Weights of a small GPT-style language model, trained from scratch on English Wikipedia.
Architecture: RMSNorm before each block, rotary positions, biases on query, key and value, tied embeddings, capped logits.
Each number is 500 + 25 x the weight over its row's rms, rounded and kept within 0 to 999. Layers, rows and columns count from 0. Numbers have three digits each. The size before them is the row's rms in percent of the matrix's.

# layer 10 MLP up, 640x160, rms 0.0938, rows 509-538, columns 0-159
108:469553513511508479537484501509498526498504473467491459496515499507491527517539539465477523471511455552516466514513524477504463464487517500498511529505490512530493495503472504514516515554509532518505506531483435509462491536478547475478508496505523521475534441495502514511456486482509474487535521505484509506520479462463525559500474528465509472481522468512524507495482459469459501499516496473510504480450446528509475482460509510535508530523510472534515519475506492525495510540529503
103:496510471498521490490543486549511480556484506530477493527483496503518509533492479484514511523497479481530499498465532492548518515532536552541460497504537524503489504506482523510535473488473479466495467463474450481471490508481497483506519532489522532501485465504482536498532500485494519483556472510474508531510488474497536514446517505529487500518497462539505566505510556511515510517475506492532549550476512534499495497505527496457510487554508466538506500517488499510443501494524514
098:495483478526448513534533466504500519464497476504513507527460472470466522516488466547527507501425480523446541531492513529509502504499512532505530474526555509501523496492505542486551544483473526497482547493521494477521486510480536520492526525518514487485515503506523522528513516566526507498493505474501515485498538480509515496476477550509457481508507480499487525487497498494544491481528536478561499502521536486481485525479537478526515466503496500442489503537491473503519504485488463
100:467482455518498541491529463502497455521507439497527495495470512515508513505532534548534530474527497515476501530520518441480501493493518489474506515534549552475459482501466480499489502520488509557473479502531498518497468522503490522496525511526498468463493462487501509530474510520534483514464497527557474457467569463513464500520494500501502451508508485511503513492482527462521535522503477492530517518514524504500512505471520505464480546522527522470486515483483521510455503489473499
093:450518479510511515544461457519527464498543544492505504516502491508452483503496528508464522537511498482505472469493470481518495489498497465515533480534522495457449485490473501523525521509475536502511493474470528522479491525468482509519445471474494512488490504531450495490502537459516472441519511549514497468489517500520468513499460534464545551505532505486505485523479514480501486510492501520504463513492494567452482496504508465476514489483469486533469535497462503521476521528503503
096:511503488521537520515470457510438487464544478506526503515483502495527480529522508503482506550488494498493492544516508468547472544445566477462489513483488510475471478507457494466476512502527516511530537527478481477504467513533537512502491477474494486477505525513492528483480476505510519516514481560515476481445473510519482493518502544486507457479503517478472502475515570480458527517496504496516526471549506512470507520481501481449497463489488522498518494474494479524506511524512468
105:489540485447474543467513538482503504505482493473540509468520505509525422535494509494490503499520534512517467478514546499515542512462512471515511508476566492505503508520508501540454468511490533497511481491539501513461472497512501495497522478513558496454507489458469468469494510484498537502490481561507519519539514469492501497487497547498457468504490500520506482519526519508457485538476529528535463518509514528495489489529531534487499477458477521467481479473490501492481466496514487
105:528510485456491450516453497545518455478506487475439482468490479512496525518531543471516478528460500519463518493480527510543511499471539497516514503467512526506544502506500475521504511504523477506486507525505507479486497494460515503535464500479553487485484488522535482504541514535484539523532520533492535482510510494538485483528476502459472541534483504501458483473541474511522495500466532524484513531474555517538473495498502529526495467497466504536481477497525517477538479497539527
101:492507513483462444498518464495543516476487505518516500478494493450523525485537467512541495450478508506532477525489467527468512474514437481494460491470521497457501473555518535507516488492485486529473531536461476539497504500470524548539484512465526493543516497542463456525491507516481451515451497475517487489521480471484530465491522463491510510542522504490522462504466489500508492520500498499510468489492505520481522522543502498489509479473535492473531477520495500543469500469499510
099:483437511535467454498512505490497516477492481507486462490516450507516551494474480506495468526521515497541483493538461495513491474478479498555485501519487503510491483481509514520469499508520538496548480499489517461505509529467545475519481541485546497480489481518489542441549557511487485526488532486494506515477479496510520482538546500549474489513534499524469523509498505541494457533518538494478525529510541474512494491496520532517478542496509523519499511527520491514491525436488496
094:537526511510501453472500528471473532502441527465505501432530500523493479535500514492515527485487484485512477492527464560466508512499478496509465513492499458518480498495496448441500535465494504517510548434508504509504546470503525505484490495475513489521499495466455498514496523514493491460490503562469516493483528460506482486464500475506488506506499499516496489465509498499464474497534478496506501476523514473554538463526538469475479518499484509506513485513508541453466469505533508
100:548517491495488537493502503496548544473504470491505498523524467491489470484490488496464451490509480512536484476533500520511526524482501493453487480493529538512519475523475532495468530520505509480504505521547497536482526498480512497503463490502482500481499515449487534521561529474488502494513454502495525463521508458439482525536444510528492479494487484482533510489503505541484469561525501530539497496506462499494526560497494512541460523509480520545470515484482491513446484519514495
101:474511487493521505475488473534547513537473477510488448462490484504495471501499532474518495492501514488510498501521481523510466527483492460503440509484514480548518487482474518497497463505510490522480474527535491507464489477477462497523474486497497503516487507450497571493521555486486474460490483461531488471449517483498473501511478540491529508522513523484508463502460521488537504506491514477500531492466508471492494501484521524545523479461524484542531563487554541540477514486527464
099:453502488529505515535476481527491513500471518458466489474499494477494499530492465481493497490466519552518497519499483501497461508519465521521507469488461473529503534470495483509550570513478521473505479488444493503517526519511523525476493524498474512490508497496467478486501540467504441475496496530499491491519465480478517499472502509503490487473461499510477500504535518483504481542462567508508467464493485522553518492479538568504489476483541473441539509475464485527522489494511512
098:499498478510498513496486495501503479502469467504505493510470472480555505502494461537500514492489439487466447496468492505487500465539551493513488545515471480501490509504498482524482471463464526509541520517505516502469537527489521506480509478527495517499508506485512544447484513522498476515495494443522494500476478471501510519515437557471466418504488524476538486499522489486500484546480505490479464432538500491476532462533525504484528497524529541490490499469460493490506504508497496
099:512477501537480492477541513528472464494512504481469450474479494466476460524497525485462496529487503501507532487519459474553522538485481492546474486536482482503507470453511506520506533534538532525512516530488509487495499518527498540521503466486489491492455485498529490491506471501488505484486490473537495500529514489523447533491529453496488498522496479460466536543492496505543514475512540557534479545503519510515476474516493523532514481495495450559508476497493495473510486527444496
103:485522452466545484483484457503519471496548494505467481506483488521524525522515493517485515547462523473494503514525536481530501529502527454510498483479455533465555547518487536530452504518461516480517494510509458470516507526518494570487493533516524525506501518483534482467530504492508452493478520527521492459519506519508507535538511530468490506503488486511491466518459528447531508517482460514499490509458517529497523513501478516470538463500491511475478509498499470516546495490479515
102:483481442509507477509503479482471487518508481520488496539537494488420527486470520529498501513508470518479491534510475525481496507458504507476531509569431468521517502498499481473513476546483532501499503475499455501479540480492497477492417453515491491520526506499488517513458536491489539484482522517522547512476488520523474471520527453478459509536475509496509516545497518491490491475540506486540498495487463501494490481495510533470471506521500513468491522530491458514488482484487503
102:519518521473528506476509527521528531501474478460514465528510493495496524478477541482473517492535537517480502540469518517525478513504585499480435540473511483505510492490482492502523489563517492461480479503469490461529484473490474516499492488524503472456487504532465483472488485450471467495504491482509497481502478505533502550508543506527515485477472514500452494484536531522479469506490486508507460526508457513499513487500463447494523520527471493552513513465539505506478503501461487
098:462528439491496454484502441534527464535498473528495506485486507526535494530538484507510497479484535505511500502550472521521503577517490498503479468501489510476539503471468477493471508500514508496486503503514512496531480487520497507535429480465450489515479481454490448471491493515494497491509472456517471524531479455541487503537549481498502485504492499507508476512461482495517491467442539484517497522498532548486511470489504505543513487509516488483491490461511509524519478487485473
104:474525518504458485498528482518465439516456474469505487446537479481526508530484481483479517475481501512506514532500523513531480540461490512528503495522480482501527569508489481530489492510502527524522525483524473491499502501543510464458458476495514512494460443491467463518478495494484488538516454484515463511495531481560492549498499523491504492488472491478497509481535466524508505514491536469508486550516494468475523484478511502543451502507503539500493545482477466462519496496503471
099:413466489483505529506497525451504545539505470550549494485558510481515494495452474512541514482483457492481496520515504528496527494486533494491547541474521500501512550509483506502528494470484501501506510524487495505503556439522497489522506506508476502544501487517484501461513506452497517524492489501504475506555479486488558521483552525466536496483547489476474495507504522486491497513519484523508475516465482477491506516533514518488526491510503521495503449502511495479463497553508505
087:539470519537495510504475522494487502520553501515505489492540533522522498531462511489520504505492484464494490527489519540444536482510499498487500501460491498516500497488496522503526496500525425551452493456506533476485514511474483495450480520509475510498513505522495496524477495532517554481469507489481483516486457508478507522470478479518437512475470491534457478474504519512497502474532437490505536494521466484514471495476469486525531495546443499461469509522484537478472522517497532
109:464476552458465510548472461507480485508486496470523482481477509499483488498490469513493534513510530508518489510536521504514498513502495507506476428501471507447502548481460438504536487552518499505520464480510504518501512521498476485466532486442517489507518471528501455477470535548496449500485507528496465466514524513478513504493507511520476495503527465529434518500466490505505483484496513510518486506496529513510510484453490521447500494488519476477498472526503501505488455554463507
100:505463511508474490492494545494468476492484492479499515505507525452488530480525502512499486502562485487459554491498482514492488471540512575495478523497523465519513521469542480516518497507533532533487490487525470504541502508501470478496503477468498482468537511500508529508479480518463533514559474487479495505437484447512484506467529499497518504508485512487453479539508536502534500488452528495521458537521492487437504498468515484494515474521533500528511516463476537518522476478475479
100:468463506479527479492498512527545498495510521525522491482505489454475482503529545493501563489527491496519510488530484472499518496509553458499516512504517486437461514473471498474436526521471506514461514489503522534490537506516533479513528488520496528480512551533485474544489472513492517539529469481480516509510512487492491462458494506542488503488475518500507523505529541525519455535491485521498503486503458515500512507489486528476476533516458519526495512418477505500507475554493520
089:517498539473494476498517536510521537511523490513455437463514530511497481507514482510488537467495500462485500521483491498500502513524472490533475492498476507480533502439480511510527533540473526470522496478543496493548500517466532509466471560530525475543494526515526473463484516499435480525474507509482450507500496433485534496499469500523479510500481484509450501525541518523497493492506477505474515546512519544499487525497449516475469495493478473480487511489507529488516497549489485
103:510498451498495504543504531499504493487505477513486485471483521492509498546532457522515463456476480575521563499498522468463508493487477565546460472541514509522476507490481466498506467463536519564523494474526505465504473538477514500497481507489547515468455510510519469463498513522503524484537502516504518488485523482497491502505490463534484480473560509495509457487544514475475494526480477510518503470503512484510473480495518482531519479519494496486467528535490522536489488494506494
095:456502526524467486511526508505470479496481556499499462511525543458459514490494562493511469503456530477536502488522494521475500486494487494506523531525545481509483514483501503518537486483503523509546523515538501511514505519488537493465522503565502465522556488493517467523533466498554507486490503495515511491479494511512466480498493475474474478537476507485476497469548518497474485478523507516492542470471479491489509522495488508510550460548464527509499497468478516472504545443531475
097:517459477449506483486529508517563499538481547478497475506496529534472549503504489544495510505523453500499502522495495511469516455512480490483487493489484424472505474507546538515475465517507534519498503479476517478487457528512545525535489485491495491567510494512534527537456497489508474518480544497445459520489523478513525473491505497516524504501502492467496497498485495544503493473521519473484520516534538504462537474520491502464476515483500525461523502519507500487455476476496481
# layer 10 MLP down (transposed), 640x160, rms 0.0867, rows 509-537, columns 0-159
109:513509502453507525514528478519473537509526452513513538519506532527492503507467488491518493511466447532529497523478510478548448489448519499501534525487467491490504497501506481471506499528516515524491464517476485484477521498511507496493509530483537527503495526491478528501472509421478488481501515527452469501516504482465529498518503499477471495476486465502514535483491484491458531500538533472545461512454506535546475491487530463506543495518513471474479523534448515483485496530520552
104:490503481508512520512516514494502458515537459486551519487553495497499492497531481497504436510497522483499502482490515547488506501516497504517516503502467483486501541537479541498515525473496488501488497530505526456506537547504467468531470512510510517514509505456465458445501464475513468518481535511474529515520500512473557527489533506518507500485483501512512508491490513453485429498506474513500526539452535483539525555543519450524501501519493499463488458514494512474482492463519538
097:502486542530513497487475454508543537512491492513528485548490484477494496592516472518503466509471473486467522543488484532487484534532499522484513497475446461524477532536492527495494506493501520504523540496557512518507512488489503463509507469498462526508500470535494517487512489506522471528477498509455519506523515492488458485484471513452496435489480499508533471517513494479528510509532475517526459453507493517498498466513507514499460512468505500483510495508485562520545495517540475
098:508516503547481492490504479499465508485491557490500466518514481481494477492472514501544497490506487461489513524461508489471493535531494489463499460503496465519508494486511513495480528492449482493481515513487501456495512457560467523550454491500487493516482519536504450489512473524539536525511562510475501498523472508512525474473470486507489487489515551476524470532494454471502448483520535504517530480477503525519511564516533513467482482505504527537509507488506564541521477504496473
093:491467471482481505520515476530492474505516489513538478520518480489507501465520518522513507468548511493480445477521489502487484484481536504533491485552518534506492483530476546510528520497510524474485494506470492469494505536528495509507497468526527479500511471488478477512478533441530512498445464496509499502505494549507506509505495545499530474508468510479444505494465478478577454494495514498520484458515507505461499503490554526520509442474479545534489531520497560492492469498483463
094:510514506496469508537514526523504501493503505539547532514517477491498505492509543460509483491510526577494474453483482551484575482491495495491492487503506485512498512479501479487498458501487502541503495493487475473483495511490451499462504502489491491514464503473483492545498454525507530526505535467503533505558532506446475482527537503457512508526493508534472506508515502532403506500496512491488481502551523475479554487493488493487493514549490506514482492508506467470481484486541502
104:504528529531460558486471506526528473487459507454496509502523508455486561520565534467527514469489512520538543503481533520475542460527470505547499495492504483522518540524547551479502475522506515488489488518525520491482482506503472488493506454530544506437524532527478504471507480508469471475489512507484484495479508521485506496484464525499528501495504490503520518516496488506519490505520469472518488510516508532445473517483512505522566492495510505502470527510483508487521551489530518
107:480504500500506471474542524505499489524472487480454491497506516513514512487491519469476494493513537491474539487497530498487507436491504491515491481507477517500497474525472473497559524510511508464485464497511485482499475529533499499527511514472498475493545488489458489503527502514504517505488504471480462513547460561502532503506447496514522501457495499518515491512503534491423460502498465520549518508514491554501529479495523533535506467486524494463515495497543462514420493438521506
100:491434471526444470507500497556493537474530517512508506500469533479469464526487523497528551477475529493470489514484517557486522479477522519478457479525534478483461531533510503488475501498539512546509487522492554509441510489443527460546506472526521487519497515520496486516498482489465530510499500502475518472518510465504497457544481495544522497474485480542513491482517483555503506474493494488485495471482479509483494485542503494516517509518532505515549485518511529508514482490489504
100:510502511490476525505527543529485544470488533476477507508503496501489514497516487516554479486500544479515462452484526487500457541495508494531472515504532476542522517538488526494512525531462546528506502440500494489471515531515490477503445526512481496490511495511452495507518513504512479496491531459501491465496548466524506474507456499492480511487547490527498521488481520526529545519542511432462514481496550510500471458489495492523499529526500471530464507499507535466495472479476534
098:495503547505550503474487456461481504543490481476469506481457504496462512510500508447495512543477507469488472469453484526518505512514456488507520500494492462512521458491514505505497549473503526493483552485516459520493472529462500528516491555470546473542494495465473484481512488516481469503505472505534509493484549502498530470491489489490469484499455495524521475501511521485504512461462478474473514527448509499508524532511499444492531510521531488496524510473521506514544500483538452
102:447469507470460536516520524511536498491501496480491480491528507524500492515524476470484488538529463471497507523474503504469515541443513473486541503491499486528482501511492513469500451509529512500513517471499552527455499467518477504525465485514490523504512490443503495487493513458542504530473481492462553503514494478478492506515482542493482524475510489478553498503502483463495516538515494518519481466524517505483509503484469499519480531494495545460464530532540589483500525487542482
102:463490471485476532522487492521523561523480501502502488470517517509489480474518492521526528499517554484465493534483504497477500525476517493481489512536517508522504484539551477532522505556485497524492484476520494512533534483481468472482478475530469475469466484496505553519497512479479475500453487495508483457482484507481516496493536539498501496470530502518498551470476465502493521506450526501482486481504474487538450486523484494491551495535554471517463523450509480485500488431477476
101:485533477492525512490485532525499524521485506490465469471563512461509485528520515475543500499488502533520475493511508496512527521493481504517546500494460469495514537536475538534523480511443503551530510496513473488465468493501440455480482490532486493484522499531517529500472469550518518475473521535553526525526537488512506488544468520485476515536537498444504491479494545494471530536483519521497524521493495492468503510502520477494493473479480527512495516507515544545480464520507486
098:487517499472492507516536524487504529484471491460510545510490508491481478492536474492507514489478487494491542524503513515488485465522469539487518467517473444503512449517452442499490499488528472505500530522532508496518497493497509445488497507500486506482490482458490484500523541506448511509512524514527505456489483499466536542506540530554490499479454518488518527507495503549515511499504474447499519555482485533461507471497486521475504477513552493481493465460481542492541487518468445
099:521545511462486497491479505538522504509506482485539502483492507497452498522492500512464512491557484478487515508492515480504505536485531545501520527511498518535496513494487460507502511483519564462463472492526550537498507500534501488464500491456479468531527506454494489508507445491494493473547518505503506502493434505499508504481484485496503500482481513487479506509521487508562557519516506480520450486457466514518494521521438492477476513523489451516498529535506443501555491485538497
103:454508480457485512499503476507460429494519464481438489510479521498530511516519473479496478550463515528468492559522516502558498509492534486461563480526466497496490483540526529509513534505529524499508509515496495486495473514525479520533480483498534505519509508481540465538483456479519488508526513538461478447458473486488472495503496525482527473513521522477473490521484503484504517508514499481568481478501511515524488483484526481513528467526487477476504487495522518518512496523544524
098:505547494500452512497521458528482514481475495546494503464488532499457474503516489508486476503476501512503483500489495504544474507533461534482524527493481493516508491562503534519512541507495547486489501520477537479489512499466500503499472510486489459503496507531485460464506483501510533547450536524529463506445538533550486490526534480521491545534509477454476527545481480540464489517482508499550527503498498524507531467482565504501503498511523479502493479493529474497468465497498497
103:503542503524530526500519473491455513463491511558505500526502467510508474477512503522513489460469470484524471491489509526497505467471473492505480440500492515492487514492482476479514507464499515471487490543470529507508499514476470513464498477509461531538496516542501490464534490524482464495524528480558509520492508493462529468516479457539471487524537488463550494526532516514505482520541462521522444493501474490522548528528505511506480506488490551516471536499533561519509511478508509
096:520424473507481463488505503480514537515474498483522477458469526448519471501493456480482531487484517517493545515507501496496494536466463499470513508538497521470521512527510511463538487506502505513502522469508516522478474458510528475514477542446511478505496516503516515477514518529486455512500502504495508508507489504508527470499514522523453480468501529518499497478549511525540517464515521531510472495463463527498509503464484515472543479551515485543497496471472524506476471431503444
105:506523532504472478459486481523460544553509519468544486501510493511471507552498488503511531473487538505498471502495507505504509530470462495496541504502501518529521540500508520520453515494528522509492504482532500506473472480531498489474459498522494497434496520511489501555497524468458485481498488459494536477517529516520511502519482473491499516515522484507527453512488491498448558498522523471547528487496436504448532511508468494497451501503505509514511531472476507478517448534515539
095:519490513490539483532486523484497475498501498469518506482551517490515491515483509497501510507525522495480453502509518521514493501488509511490511572510516517509440545521505494518519501522496504516524519450530480522500479519536494477510533507519491474486490471527472520536477520502484511507544464521522496481464471484505547523497467482526500521515510492510552512521495541556509540543464536531532533492511476494520490556587489510487475522558480518487494498483506513476523519554498540
088:495460504502489512501475512447479539514501514520503519479502488498540494495479529503495487513497517463529466507550500522526520522500512492492477506536476434477535512512477522553511550542484498506568496506471448492502499467464514520481490495503499532476515488489502477493505548501477457521447494502541494525481478467531524507516492482494510487526552486480462505510469484512455477491478530451461537509512526497548508487497569492540522483463525510533487494506499504488491498480507538
109:542495521545518485507485507483466445514523492443494481486516462510520487513507481472481495468493477523484479534512514505527498513514490485509483514488481554508495500505468513497480446526524549505508528479486485543525513494536506457521465480489523506520492482555513497543510511503480515495520510520464543507506481507511494445448525485537495482509510482484508502469518518473468528503494495538524474457439515459494545529484481470487496533452505525515552493508479535464476532535522480
098:483461468503471497492497501508485519431498526486498482507435539536523498508493488524492539499472496481493450503495489506496501510510508484513510484521512487455539473517507478469522487459473492482522521555461545479535518475454527508496447531536512515466486472521506477473469500477527457533526477521494484526491505516491534516536524497488507488504423508492522485522503500519547496506509484497491537477499498519459465493517477571506473523458487464490502510534516473509510506506517538
097:491500524482446456548481468485500559506466474536517501477520529530518497479488491511447530498466501523476481493470511494535455513542497529483505489489548562507484479475523495532501519506487499512488520513500485527525552513480529474496493503547491549498469523494483526490510531500527501541530531494454474441500513537524444517554518508509483484477505484507516523502475476495551523503492519473506493492461526517527471505479523476502489519523505467467522508463502519486511500500517536
092:476546457547495532498474528496488492482501552529527445489460487474503550517503467486462518513497516497483509513483524495480507530455505530521481495489487500476505483516501512511514503544475530457512490474511463500515526540503487485534451522510489512484499504486465479538522461501539451506492559503498469482519523503492484539534514481502558503515511514492530489476517483519497463524440472446502525505496495480510522528535502470475446536493536507527474500486512498527525494494454494
102:513514502475504481496487518476503486475487511472527475502510526505518497469497480449546565499496544518505490468492493428489464482439505517515472461516491488498520493469510542494509482528480490526491491495477518496469483510523446484539484504498530521484497502490522482529524511459500463501474484476474483502520499494493537484525496510490473505474474471483484539485561504506456504454477512488470562487448491507513491486507522478528554444490518484533491574503489499482494513474495525
095:498528537494503528465525468503475472480422486543532463532466517550548453504532536515505484517494519466485517571537499485529447497500526536490467542509447488543532513538482477484489524509496499489486567520508526487513533495521500506496493474523493489522445476505502505480461515492492508511550477515501447498473518528515527511503472504492495522495500492477508490487486509521498482477493518530549508487496493501495505504465507476489475498482527528493511518460465514485518490483489522
# layer 10 MLP gate, 640x160, rms 0.0997, rows 510-538, columns 0-159
099:562477506516474474478516452522537474506488539518473479498492514524495490473475480459552466483537546485516506503527501544491477494485478485489483540519484470476523509483506494504532483491508431511468472481486481462476523491479500503498493508534517501523437519479498514524504509485494502446515467525504506524507500486478493442527513516509459528495480549510499479455493483525514443487506446503532511527513527546462542526499550524506499502474497504509526465506518525517500497502526500
103:500531509520504503488519525527506505491493518471482474493513464497467446471497495496529516486543521520509480485476457527459519468533498479525489527469516529516439523497553484442496471494468502487493466479497488497553496483496489493500480515523518485491487546512523506499521523529490491492511494497451532538503510486437504522516489489537483533460481472473545498524556478485502515507474506493519510539528465478545523500509496525477504495508469494544462469493569509509468537512532525
094:503477519528509527512455490523436484483457516485504532519508524497497450501474526481494516471520491512530527530510513528500548476510508448452519503498503467514515470440478538496489474488490531459482494524505464485524478505465486475469495517487464474511500527488469452490542455489521511496494441519484473507465498539449517535575525533518484487490472504513528459498495458512521519468482503458482515494491517491503475507460477504508490501510528508500503493479520525521521522527506475
101:483540498473518465514509442422502504521438525476485520511514499503520481480487464451537498516498502499542469494474468508469476487489459489528513522488518546506479524482523476488534483509460477485464480531500457460500493475470501495527508480479470534529476505499496522515503472552488497489512513503529505542516528464470520531485471509515552516519502475523472498525503469510495492474512492529476482516467530539519505502509462534475510504487507491493528501473464508519487569470536496
097:466486516510474492454490491470486505494496490503506449520509492507492498505530485463550510494500502469472496475512484493510498559529441510489472487474473533442444511518459535509466572501495486470551498497528536481468519491507526501493504519491492498498495522522458508500483507478514514490507453541508497526507537437489487472474484446444507479517530475500525493490466498470499485509499535529523509489474523536526500500494495505504526515493537492498533473516535504518552521475530539
096:472510498534493462545566500486506532508546536488500511498496526468500510483427528467483496510514497562532540471471510500481475501482506498517498530501501492540511515476490506512513505501521505503526518476511479499521520508515480465510512518525537468518506499493514480505450503480494510470515496484503534532545494519436482475480498487494508428458505473496498540517490469486515536486511536491528511494501470543499467464515527527490536467531531493485519560549532497512525502463481489
110:530506504498500465510510454513491505548547541511499529487517447515545496509520484464487502463495517505515498503512493486531571498495485519462456538467468510478534548519484462495510491471469533539544491504524461512507473523518514453517454509505482465535504484489499514472530495544514477501528543519516483492540499516480526522513506474503481500521521521484486471465493488541480524474525498475484476507535496502478515483469517506474463505526498522466519522472503532531508453535454493
104:500494516474463509521520483526505536489522476557505486509504515521512499479494505486535505498508517494528521521468454499474538485523494500473494480542462488534483549511507502493551494433443525506525465481514507446562537461476522489492551519529517522489479507499524484521520523503513500500478504500475544513522518535495493446500497494487499478464455519554478539490517503512473509489502534520499534511526488519515524507561498515532498456484505543499474447483498506478518494518506484
103:497471508506472510500523511532499506520478463498496450485474473524514486456472504504506523554564495468466509514502467471506497519507522488482500528436513467518495491483482496519492507490515488482505466460471503528461545504445526516517527483511511534485460510518529481477508498543516496490497510493527545449482479511470500529542483514511516473530504484528485469525492472520479496484474474437503535488489444518516495472502503471484494482431455504519479505504525539488454491491522473
092:551539535484523470481507467479472509506493496498498524520480484482459503486504513460485568508475477473472516477430464489512494531534502522500493537484522497482479492486516482482585486500527496514545522506510462505513497540506508524524532515521498516500500501498501520499468469516476474490453520525539500484488491516509497494505493507484570469533498473475492490494454491471500502481445503466472540546487532498514485502492487474507523463536520491530512477489521515554528465484512468
108:465502533493487456481464513526500502523500519501509497502508475500493506443509480506517505474536476511464506477491488585443557483516503563495478528495490450539500498555540507512511493471495552559509506485520505506537476506490500512509542479500471527494502497493482488520498501512536554503515516555509479480531496527479525488477462493500502495504476510508516530460561494533486515467512472497487543511515495487436513495501512503489501508520487538519496492520499509482446495464503510
109:482478481522449534494503507489528519498435494521479496519493508496537502538475490439501537510477529538516495550507514481526504504498463498475481471509471487538517544511502450487564495490525481513485476497508486529499548492517465477510480481524476548496468505489454494479483502533474519490470478464510475506463523501520494495492492489492486533479523499498520511528491437513449464484516516511446528480499559457508484534512539526533485500447495501489472476499505513506498476491490517
098:492512512529515467534469466472483446477494512501501530518477471477479507502489480480485463536525503502515483472489418465477458512478534536560497523502483523524475521486536488481495499484500513504542484474500477537507513478514489467519502484535494519506488498478505508487503500508486517492469516460474542484532495501507475496553474508497508486521514513495471496520473528458479485490527485481471482522476462463494531484502497525469442548563501488500525484422487508478460515501530472
100:467510466504514496512509475460525503523497471486499549478520479493517508493502522468527502517521482503485500449463484434479544492542464484491471507482544515494499518506532527477511508424500472527501486478516477493514515492488483518509491471481504474465502500523511486502509524497488484477466518487501482540499499503568483449493509459488515463504533459568510497478472507474491508503499489500476531476491508525494459503466503491462489527461489484531449523532483490558442537519510485
094:521478479494509464466457551523492459469531527505517517507519535486456498499481510485536526566494523486459504500541473468499503529505510511465519552519532467498479501499492469493516467519491486517520530513522501518522477462520518462498530480500484502523485509451518484556526502478492493498480489510461466510487503469555500512485526495509478543512528442473467504507523464500489495515458496539513534498514512519475558516490465501545513491480528489515540524503512525540506488476500539
089:532504533500529487471494519442536495494499507507480499507516500534484493453478510472507549520512519495497529466488476486471494517482514474483492517494505528550473520511515503490507485482485515498478537486524513508499558492485507516516473557506476481506445531453505475480490499507506500495456439517499527514547503482508511495537492460524512534469517481532454501467502477489511512499491445537453483486569479474451530541471489506481508484477493520510485460489570528508510489487487490
108:489470447495480524531539538500519521556514501510515503461472498470529521501482465452515503440544512514508536504501498488517531553486515505488475456479518504469520546498492481465483492475481506501518520484533533533521483480527505498535517541477487487504484475537480528522496480521525497475506464444520478524554528476515518483474476498475502470488487481487473537526511483484478554479507481549505497469532525501489531497526547518503484437476536518504503488495470488493519513509510500
100:519561524520512481463537510511507491473534484504485513499522476449475465484491495491498489531537474530460520466438482500462532460479452553476504515499531469521483510477524526502528508486496502549485487479498454511484514489492495545561519457547497511480484517469490479508493488490522516475528491492521532565528513489475536521478482502508436496462517482520484483480437500496515515515503493440516527543490499514478506521505482492507501486491483523503499483488502507505500526517486526
100:467531515527476514545495559500507521463485491504516520498541485490504503481459458514468510547493513497504463467473463528485537514521482490503490488509467459466497504483480451528462497469505497504558469516531490499497523497437512508524496502519462512497507527528482519534495516499533465495517486477537443472505494511475480514503464487550519491478547492520500505528481512465502491498548479488457472531543511509525519489442512509464535485489527510498527484486478514506507494539461471
103:493514536510503508478493496477495482499472542473511512530521487526469530496497520492516516508547520500507512520457471502496526474508467471514518553484512454512524478539499555475499498491527558530507504482543455455490481539510487472528496476484516485456453507499494468542514492499464490447501525581516501512503488505518492526510486518499526495477516522467500495478494519481454539504521453470484496520532486487468526495506499475528481553472493548519528504517506533498526459507527478
104:486512498553488496494518504469477497482473496461468518491500489475467492464516490500497462489556530488496434467445520518460488503562457530476501524471481503525497507517513473498486513434471471535463477522482457483480499524486511463503496464540512496496522525482495520503479500530481500466565529491536498507477527532524488505519490504533464497472536476518506467464514476523494513513494457487490469495503459516530540503500478490525498544469469494543516470520488514515495516487492490
087:500461477452444509478549521504439512464516468482490473483509459503490518502512533482516475522479459507480482523458475533477505540508480534522506504489494451495463515519520481469472522512490487543583500533537511501484490503526505488509500518478510499505488489487490533483482551530540418477475496508479492522490475519512509500473518492473512497500517511481499490477492457474501524550506505531504506509470518496475509472525488525497468549490508503554530536498508515536504491504482523
108:562528439486497531489510480515470505524487504497529535513502515513504491522527482496525556466484521505501513465466504490508504483501527472463512497502483457509491476510499513513510504481514487526484462461522513472462541495489505482529531518497426540486502533521487519558555527497495505511447546466509530500522486511532486454487475504508486443489502518579513464480507532504496484479505495538503503500514469470521481464483515490517513475528505478467489459520506499483502462518488509
103:451516456467457484477505514503538509536497520527491495485539462528497501474525462536479523463490489484535564506533491489472487537475500467508454512484496490494515512524501491516490497507502529472535526521528504499536488503511537487503527497469507483484468506498536544501518544496515468537472455493496508537511454502523510469524521465504488522493505518476451540535483473534478530528472507536489501506479524494479511496458495522461516518485488501442505503496540516495531500536434516
100:487521458469493517546460486523471465497484501489508473482493514479536504474468489498546560515491508480517492495469515525520507560468519523546518509509520493522549479518503477491504484474509527518493513468537442523503488515477550470499514525480520537497494483518472490501496511480497493516513484497487504508476506491519516454483465469468426492567478460455517531522526511509506493519500455468463518471507539487492520530530526518543521485515478485493472514477457480488522490476481496
097:490481535517479456501535512492493532508525506480521510510542516488476473517514515495487513522530526506502480492519535475477510540487491464514503492486497501544517471489476494486474557518495505479492474501479473491530517487487526499535481515495540480485487522493543488533500513524457498487472513514505476485554499507517466508483442554487473500458491521465472546468504473517491451447464470444480525527527460487431484477502489497479492480430493476522505532467524528506517493499522493
101:512511530480443501493506478494486460525478512480485528474513475509522513462486530467457534526514547499538510519516517486470487505500491479492513480504487504527529528439480511475499457503496506462550446513518461511496501522486478473467476513492488481499478465477512505495542518513515531504490442468494505503467460502496527488525537504538480529491452538461470476468509478569493539484470518472509525509487494468533496523500515522493539461489505469491467514473550521518506511509471487
102:489495497545546501510517480511491507488455466492511535500544482548504452480483489480505519553497539459529479525515483475478522541476541481469480474525490480496513528504506504496537489510515497519467516481491516526510446526502485503530494527495510512533485528508463508519499501513498497497479438481501487489517561478489463502566496479475550516530504470469510459537501511508502462529503546519507520511475530573480512485508477523518461549498530503503504464520483479492517524492505497
105:567508527505449480498496558491503470498483545488481517500535516489479510481487505521517522486548497480501478493484503494512501486501505502469474506496552495512508511519516468499483486513551472499507505484521506531497485510518570459489540493501503490527513528515476492493524490482481510470467480511500487508492468513510506505512478541526466486535476565477525505517530544535483534426518518529507576519466526464454504491521518526505521505546453460483499511489481515490495495511493460